Weights of a small GPT-style language model, trained from scratch on English Wikipedia: an embedding shortcut.
Each number is 500 + 25 x the weight over its row's rms, rounded and kept within 0 to 999. Layers, rows and columns count from 0. Numbers have three digits each. The size before them is the row's rms in percent of the matrix's.

# layer 8 MLP down (transposed), 1280x320, rms 0.0537, rows 730-770, columns 240-319
101:494491485459510539493545477500472522451498477503484531541515431470477474505501490500510474472494489489477511464520506435472487536533503501468530514512444512503461489523500531493504452498462524522503528544485495574498496508452538473478528539
100:493533492495465486524536504501511452507499471520495544532503511510505493509508493506510457520517489477511505530476477457542507546526518492512480467500536527501513495503476482510500506441495500523504485492534500432493531509473480496517481515
100:447518506522483476504508504547487507502520493490437585471467448543505519488502502468512512494488471446480470515526530497484478487472518539487447494498480465501486527513460531491472477543480468469524502498554503523491504509509486510555487504
107:502490497540557494493485550526504517477471500496490512480496491493462466469507520491496546502532457455494505496491518461528488532478482477522467476529535491502503480470500570520500488535462494477471479541526468484476512499475484505515517520
106:523511520482522509511520490518513523518500510500504452470483490526442465500514522511490501524447502480488517472543512532494500552535493486448494511538530506506479536460461551495483476536493521494491493528505487545471484478528528501471527527
097:503515545495514486445527507421519469498550525517503488484450485460452448467509517504503562473501506534499503486517473512532516496481553507490525464452530513478528453491519468472463493498480512484520507474468490472507489511443525520505500493
098:450520486490556514496482510474487509535496540501495524487521470504502515531519487533472538487527488492486514505442532487494507510501516494495519471504548505500502537482510551512528532502524506539490495485516492472547542526481463478492537488
109:502476581517502512535535504484541486510512512495520523538536478529526547512521494519502484505507501472526521508506457491519486526564485477497499477471540556502480523503462482470503539503509480512532509489504476536520454513460511483510516511
101:478485481505505537525517452474499553478470535475549498511505449507500473491501546518515481471492497499504547511489530495496481476501477506470521525492478469475516510508518519458507473501487539519464519520509502513471537530486504526496481517
096:490487468525470527502519511504492482527477547563507508486498493538510522521477477502516494520510505481542504484521501527510477517469513501519516478572516492492501530514528530506544484503499495497468505468479531494517499522494506500491551517
107:556513510467506508492508506502514506482495472529538474489509486517498487479501507468509453481517466534513501444480536517514477464474517514532504542459500505506494490470531485528481540483483496545539507522496498486492499521465461501490498519
102:520470493561507504508470482506474514531479523491524513498504492445488482473517494438534487498496480488475496520467504479509478451538462534457496506484504476529460511502515478476454508485516517463470517540533534480516519479494505535534502479
108:498486492464512500499519468502503534513489523497481540526503415504491489499469538517513503486539469496504498507478494483530482527471493490476503497492503502497514500480493498505494531502517551494475523492510510483480490512487465497462494498
119:552503515475530513501483525509514508496488485524489504476525478512524440513527506471508490505442471472472506489526558505493458526415527475508457468515493515511533475454509490529481485491529484525494521521514484460469481483479476494518494503
094:535512497499520514505526493439484551485478487448482505458510509497495510510462521499484467486497515510490513518518487481540506458474500518530512498518590480462507501518513488495435494494520497498485506502463495487509469483502508539486511511
101:509469541549568508469499510475546508463510537467537506509511524483481513564501510520467505460525483511550514499507428514440486465515495461521500483483478507508486494558533483521473435505527488501532528492515508488463485453514513546517487496
103:496485515463514465473543516485465521480496520524453528481505476479480438487522486440507493518510488487512486528489533481448525505570455495533478542473519472554505535486509515514516480464577559476546494515496510523494468507513499478478476521
100:503558491467549522530546514537486440487504472484455522558531493490502506525507499503537514517485525514513492481537521533516491483446541501527515493521511534530503478473516520455485468469524507485561507503513529524518507463548560498482523544
101:535462516565481540494522481460490483502489514485476488543512490486543512531488510518511563482500568527515510490538479473516499489537488545542496487492494504471464497464504511543549553529526476501472505457519520530478485513522504526507473509
102:502560523532528451495489540538521511449474477505506502518467512516480522539485469515498482484496506529474524454494478495479524451481535506524471477508456526508522537503513541540485551470466461516487486512528507521505490512500498536462515463
098:477512497453550509513517471481456503463521524492501485512471507516467560453494529486492476498509508502481514526518501521435552497539504480477489523492462545466451474517455498487532498472515501504538516496470512508470482511530511495502503526
086:462499507549500502522549529511501492528524512467446504504487456495495503498497496496482509491448536502522512474531492474499498533527479511477454541512519487508491504566490529508512486487484531516455531502486513479472503494493536484488505471
105:501510493479455500457452516495487523504481487514529510484516506510508547501484473480493480519513466489509536526455521489523517490478486492510529433523514515528548513497457547478503524491516495494520482473465481443475513469499497498519497530
105:482475514515590531527523503473491549473508487480497485503516475496506501475515512492502510450493510475516537468505534530569516522452491500498536498486488470550510497497475507521487542496505519481514513504506499482525516518506462522482493493
103:502527551515508536527486555488557489472458545512514552500480505524488494472498508503517538491480509468503490505504510531503543500529468448496490456523512530488514508486533506513472478525513473544490510509462491499529487456511503516544497487
101:506495488515524475490448469527509473526469502518542526535522464479536521503495473449529504467489493503504512507483498512476507518467486547537541526536546506470503517524521532523444538481530478520495515522523501494537471474512514518515520495
096:480504514507517483453482486494458523531493492492511520519481519492496546514535506475489507479478499530480522514509509555465540486506509503519505496459515477473478543495526519472488470517455509459506521474506527459524514512509525509485444484
089:506524518491502504532486494481531499510468504516498480466509533514489494508499523547493469510434544515521496509474512557505526533475500521499483487502475508521497482481553461501447495474492507497453502539522478493507506534546469513502531499
100:487543487488546538498507521487510544475531486442490494567486496518518521493500467568530469499549486454529534517481508540484524508550532466505512499486506446518507548464488511547501507483541500491519519483470457457522474520492499475533463500
104:492498508517524487487520488506520524539498495428532462524552495522476466503523469512492505496481483527509511516509503458491483522518515482494520474480491484527492509496504522446478528498515487529532523516500525535490483483536495550481531541
101:505491468473479498478525547522493526491472507553497478467472486490502507520485521474523465493450483518480533512412513457487474499484488487504491513503474509491529496505499529476485554448507510520476490504459489500492504454523503481508498531
104:484504549541473486445535457499475485518518498495482498520441523509466510522498456490482511455511455496487492515488481530452524492512455480525527511459507520513461504499503485454482516490501475514499512499522496508501492537519546525498520481
093:509460513486493451533567491480524495465535498481468507489483514500509543522449506514493478487542513530485467478515479497485539517510465492437467511485492484439565504521505511471515543479486510481499479516465472510511464507520513497519490534
098:499508477466512511469450430482484486493547480518503480516469513493504513514496485541515495507543479511489497484484524474513512484453517469512499521533478502517487465488508497487448436487501502470516500473538537489531508508496505492503551469
098:508493511478491511473509522516486503472520520496502532496481499510524511492500513512513514526525528463453502516495492469482468503521479498528479493479543528493497482544490514498506484516470526505506534531492484505471471497507524464502496476
101:512520480516533497470498485489476484479500491548453536501512506538508503503427479532510559506494520510481496534525483496525493518505547473460551494511503538467510521510474509488425514483521512525504541471503486516494532487492503471518497548
073:500528524516494475527528519472508518465475483487500471456482527497471472551552511514524534466499492465512521517483462542511506471464468487501483452484534556487477474524494532505532508491527531537491521496559493465503544558478498483481518494
104:505524509505523480498502549517502486514471507485522477456526510524470494516457495477480522499474515473529497496472532515507508445517492485496489460503513511498470514511461479477496538467483526490522485469510433459546507505494477463476493516
102:544469486420481538503472487494490527491509542504507480489516501510486504508534508466503504518459528528526487486509507490492454488464505480525492480501485477487561498465522520498502501482467538477498507503573564495505484473527501542514515475
116:508551483525509545502479492503504505513463462472518498478571525525476491513515497512513531518512508516497499522503477522508481490514507527477538482460521471486462528490472492527502512467506538476513491520509483477464467492525516466540491503
110:451489502482478537498506484510484468490474537520508521500547498503485530513517500488462515556522464522437546507515496520511489521473508519517567531463506477488501506481482525501555487566458507515521446494476492532528489473513535523458494529
# layer 8 MLP up, 1280x320, rms 0.0537, rows 731-770, columns 240-319
099:491490461469535487509432510443529514517493515483486479491472491538539501531514515500478518501489464486532508467521506494504492533499519504516485473500463508487462508481577505478496513458532489542459470506496517453452479494484458514518506513
099:505487491480523483486474516498466495458480505484519451467441513492481469485501527528479475501437519545520487500474492538515526482484536520498540486486474528463481510458533511538458462487502502505490496474517509477517495484483549497528492491
108:476494490500513539458511539507474508459459516488502476419485513472522463510474528513488508455494475489513474488519509522518519562505519480520510522518491480502567548489500491512514458504458552485512488474515472530508472472532448483575510514
110:482489462521545475494485485561509488481470532472521509527491517481476526484486482504464540515477451481529505460542499488496458532469523516517486521492487499480519490542457490514495509476540478498488525518514489487470489519514503530516487538
100:498493482503486474512537503510487513527491493473495496528508478473543507475540517555491529508497519497460480480464494467500516515531542526485460503504478505475508485560448510462500528528508487488516494478461508496453524525493458491469532467
097:489501522524540532508531476464503544533527492467503456484525493477479463494520472513499500496473523556521483497497494500515492516510479525480475501519503518502468516481499508531519479455492496467496515461524461517537520467453473491504525516
110:480527499495534521531455515462525499491509508519539512472483515510516485483518495526450516522517499481486453530524512479514481495487526471486510481525489472465506527470471446504477500511479492494474484510488469510514474455471458461524485498
103:503512475503492541494493458521511492498539532508487461487496517500482536455541485465495474476517471503507456486484498523500469496520492504525479531510475485493475508502465507486503497508510495500456475486511443465508520456457533509514506500
096:481479489459499476437473510513511484540510534518514498473457516486508499531517545523554497508454460467517495501463538538442488525462452519514512501530513459507548507467525509513498483484494512479526487471514513518489483501518482500484497495
108:568515491472483463473468502523503479510455426523507486475519488495516476521477509462528499461508493511505480493497523508535488485497518471497495483431456523504526509488535541483513449506528517543492481502469517474498491507482459482507517528
104:527464456486490508518517486513506494513504499480507491507457509506477535490488518513460508459511511506495487492470559479521494463486515489451487517473509451505487510482515512515475446496499537552440490527484522476465523459522544496511473518
108:492518521451467478487447523511496427514498450502460530512522496444502457454494516509479531466513537494509494497486495509475458533492486518507490502485511518536499500480502520506529479515468538516474466512458485538491480538510491454469543441
119:504459484538503523537519471473472523499523505519463463485487514502499443521499488504488517495489546515522491502532504487534447581501515507515486508500481460499504520534513481497490491492470510481486518497501474481465478440530514541528508484
096:531469457510548491478524497515517457456525507508503524499520500505500556480490524512515479489478484481463501499518506504494504480547506458526497523492493470503484507500496520450444504440483487494484477487462533491524492459521500494497509520
104:575497507523509509557542507478499466465489479522487529507531478443496506506494495485529489500496487477540539512462516544510539482502514508487500506499487504472489484476475455490503491480535495506531474479479490466510467501515499465491468485
106:509515498473524473545504462476526522487470483495483474502470455520494527536496492474501533523535488496540508447502504503447481522477476536518457525462442507481505476514520490477484511480545498484450536521503480485505521504504469517478472513
099:486499490492526486494443489518551480484540492468455490491494453472512524500501496485498522486483516502523494510497469500535505450454521489454506503474475463494503478503516494499505490436478587476474457507509499458463460494506466480480480528
101:482518511500453464526513528511499494540490502501504488468465473481487508522479497557500491513534471535543476509480504542474488496465528475554506532550485507455511539466544504492496490510492475500455460494497503490516475499489535512568453492
102:536491561528519499532516506461475547491502539493493504494490506533522480510518478551506488511494538545538479509500523516507519529482519482466505510525489508454519558429490518524460498496467530517457546486509491482499482483449471481530481518
095:518521474470526496535514523549516475451515527473487495515476482502469479469509483509533459491504471507517536460478511505516524507475461449448489497553532495506524502525486489526473460463509459519524490516490529500475480524494511515512497499
086:535513519504496477485445493507510539469532513525557502440469510494511457462519537514475496504498488489475505498540507476492485472485496493460529473493488538492478497482513498454503491524528522480510480482538548453534534509515440501521479523
106:481460465539468505492515521453511498526505522516524516487495476493507493559477465547515464525530519504518511482530523487517497509486474516480527488470494460495516547502457466493508459529500506471472508487462469459473473519521471519528506441
109:498471494530516481489482474520451454490543516501483486501507500521458480523511476523513517446520465507527569547469521499492540507474503510523514465512482481487531501526470501513479531463494485521500490483495483478520494544512498494518525515
104:473450512465529507481460481491473470529493510492468472473512522500532524500473519535518516468479543539556492491514503492499473516468527464493491511494488476499496564503530535469519460468484491479495525498512511495503470474479495494535493437
103:508514508488493492487448516461511515523515501486459458475466489495506498512509534497497504464473501532505491523505547535508510469450532487470508474506485486497483526466543518547499465454500538470486491483490495501498499500439514482510468511
096:514451499559486482522459496485523495512533515509460535472511484483532545496485478532500492487493486502468477463505498557512499487521506459531474519514495510475530484551494506501501512505496457533480489503495465496514493500452467477533471499
087:488489508471507496492502481514511507518527502463446508521518490509435535480497486512516526538460445503465495448488541500440498524486480498511487494538505513505501576483478495495519489497471507500516494524464507501464519484478483496478499479
096:472480535490478509522478449514512492438512497505465531520543491500498503474524512532509504528452544495487504501516484556465544504514550482551516529516505461511519525497508501537480482510514519486463507455526519499498515493532473483506497491
105:482489522479537513517479505520505513509484457454515467498490497523497469504505524510491531518518502519485492491531536504538488502457522438500466519504508534527504516554497489474457468520484520467503486484516545508499507468561466536506506470
103:576490442505513478503486481509526535477465525520525501528475504523484543494489503527469525518483473510467498512532487520493468506507493489537489526465452537495516510529531473507462489521493512456480482504544467512507487471518485474540510484
098:469546518508492508514484522492500455515449470527463533487465480496474517481505501512471495480497500509469517501499499523516473523465532486484500497465485484523527466520495491490475510487496493476448501476493452517486489482496471519517493486
095:498507506483481521538489505449482466483540535560501493493488507503517492443454496500501504519529460492505463515560520508504536479550502474488525516527457511480505552474498502536519519513441478497505511493523479504500472506539510512516493508
097:470516513501526518530542459450472500495489517488435503541478494473500504492495467497560476498455520503515508484475489484510512484485500544525506546502489486514505473521483479476491499474463461517493527478423452487494506524483514460503454443
101:531490510535516510455494532458472513505541512508502482502487518522499490473525504480520523529546536580549505513525501503464521495503500523514514460500489498480558494481488451500523510510486526516464472467518471489487487497486470498558481500
102:552502523506472519458526498479512487503465509521474490485525445532503525466496490505516544528504490494549489542499533521506497513526493508521449509488472530474507525499503513496496492474515558541496515489484539520507505485497527504525515456
078:497506498488500496526547476460524506533470487476533499505492473486473476490494510490508466469499492518509502490457527508518456502501495525527485473547491485454508506447516505492485528499513528526499519450528531496515486556483524548503476507
103:533478472500461483490515518486506433497474486512518504500467477498472494443498533489512494502456503493572544497456521496507521493545478528473514528506461510504529489498455492479488507499524502486533491495512494523474494502559533528467518498
102:508534484490475508487516462518506513455479447514528522522485533530500508481518516542527510529508536492519493491532452525460500528459523499490469546508483496437543491500492517543488521449496483459474479513517490518490487490510465538545455473
113:486506499483487499507483513504495520481475522506539533482520527504474495528553517521499463504530475526449483493441544496464523499503553501515526495457502491464534485478549459506509524493498527494531469509481467487518499497486512509473451478
113:485527503545511479534516475499525471519479461485502533462549498539495520503531514507493502498527463467493495523511520519517465504458470466454476500499485474482488491511546475533515508518465451500496549471498552526519497465502507493500464470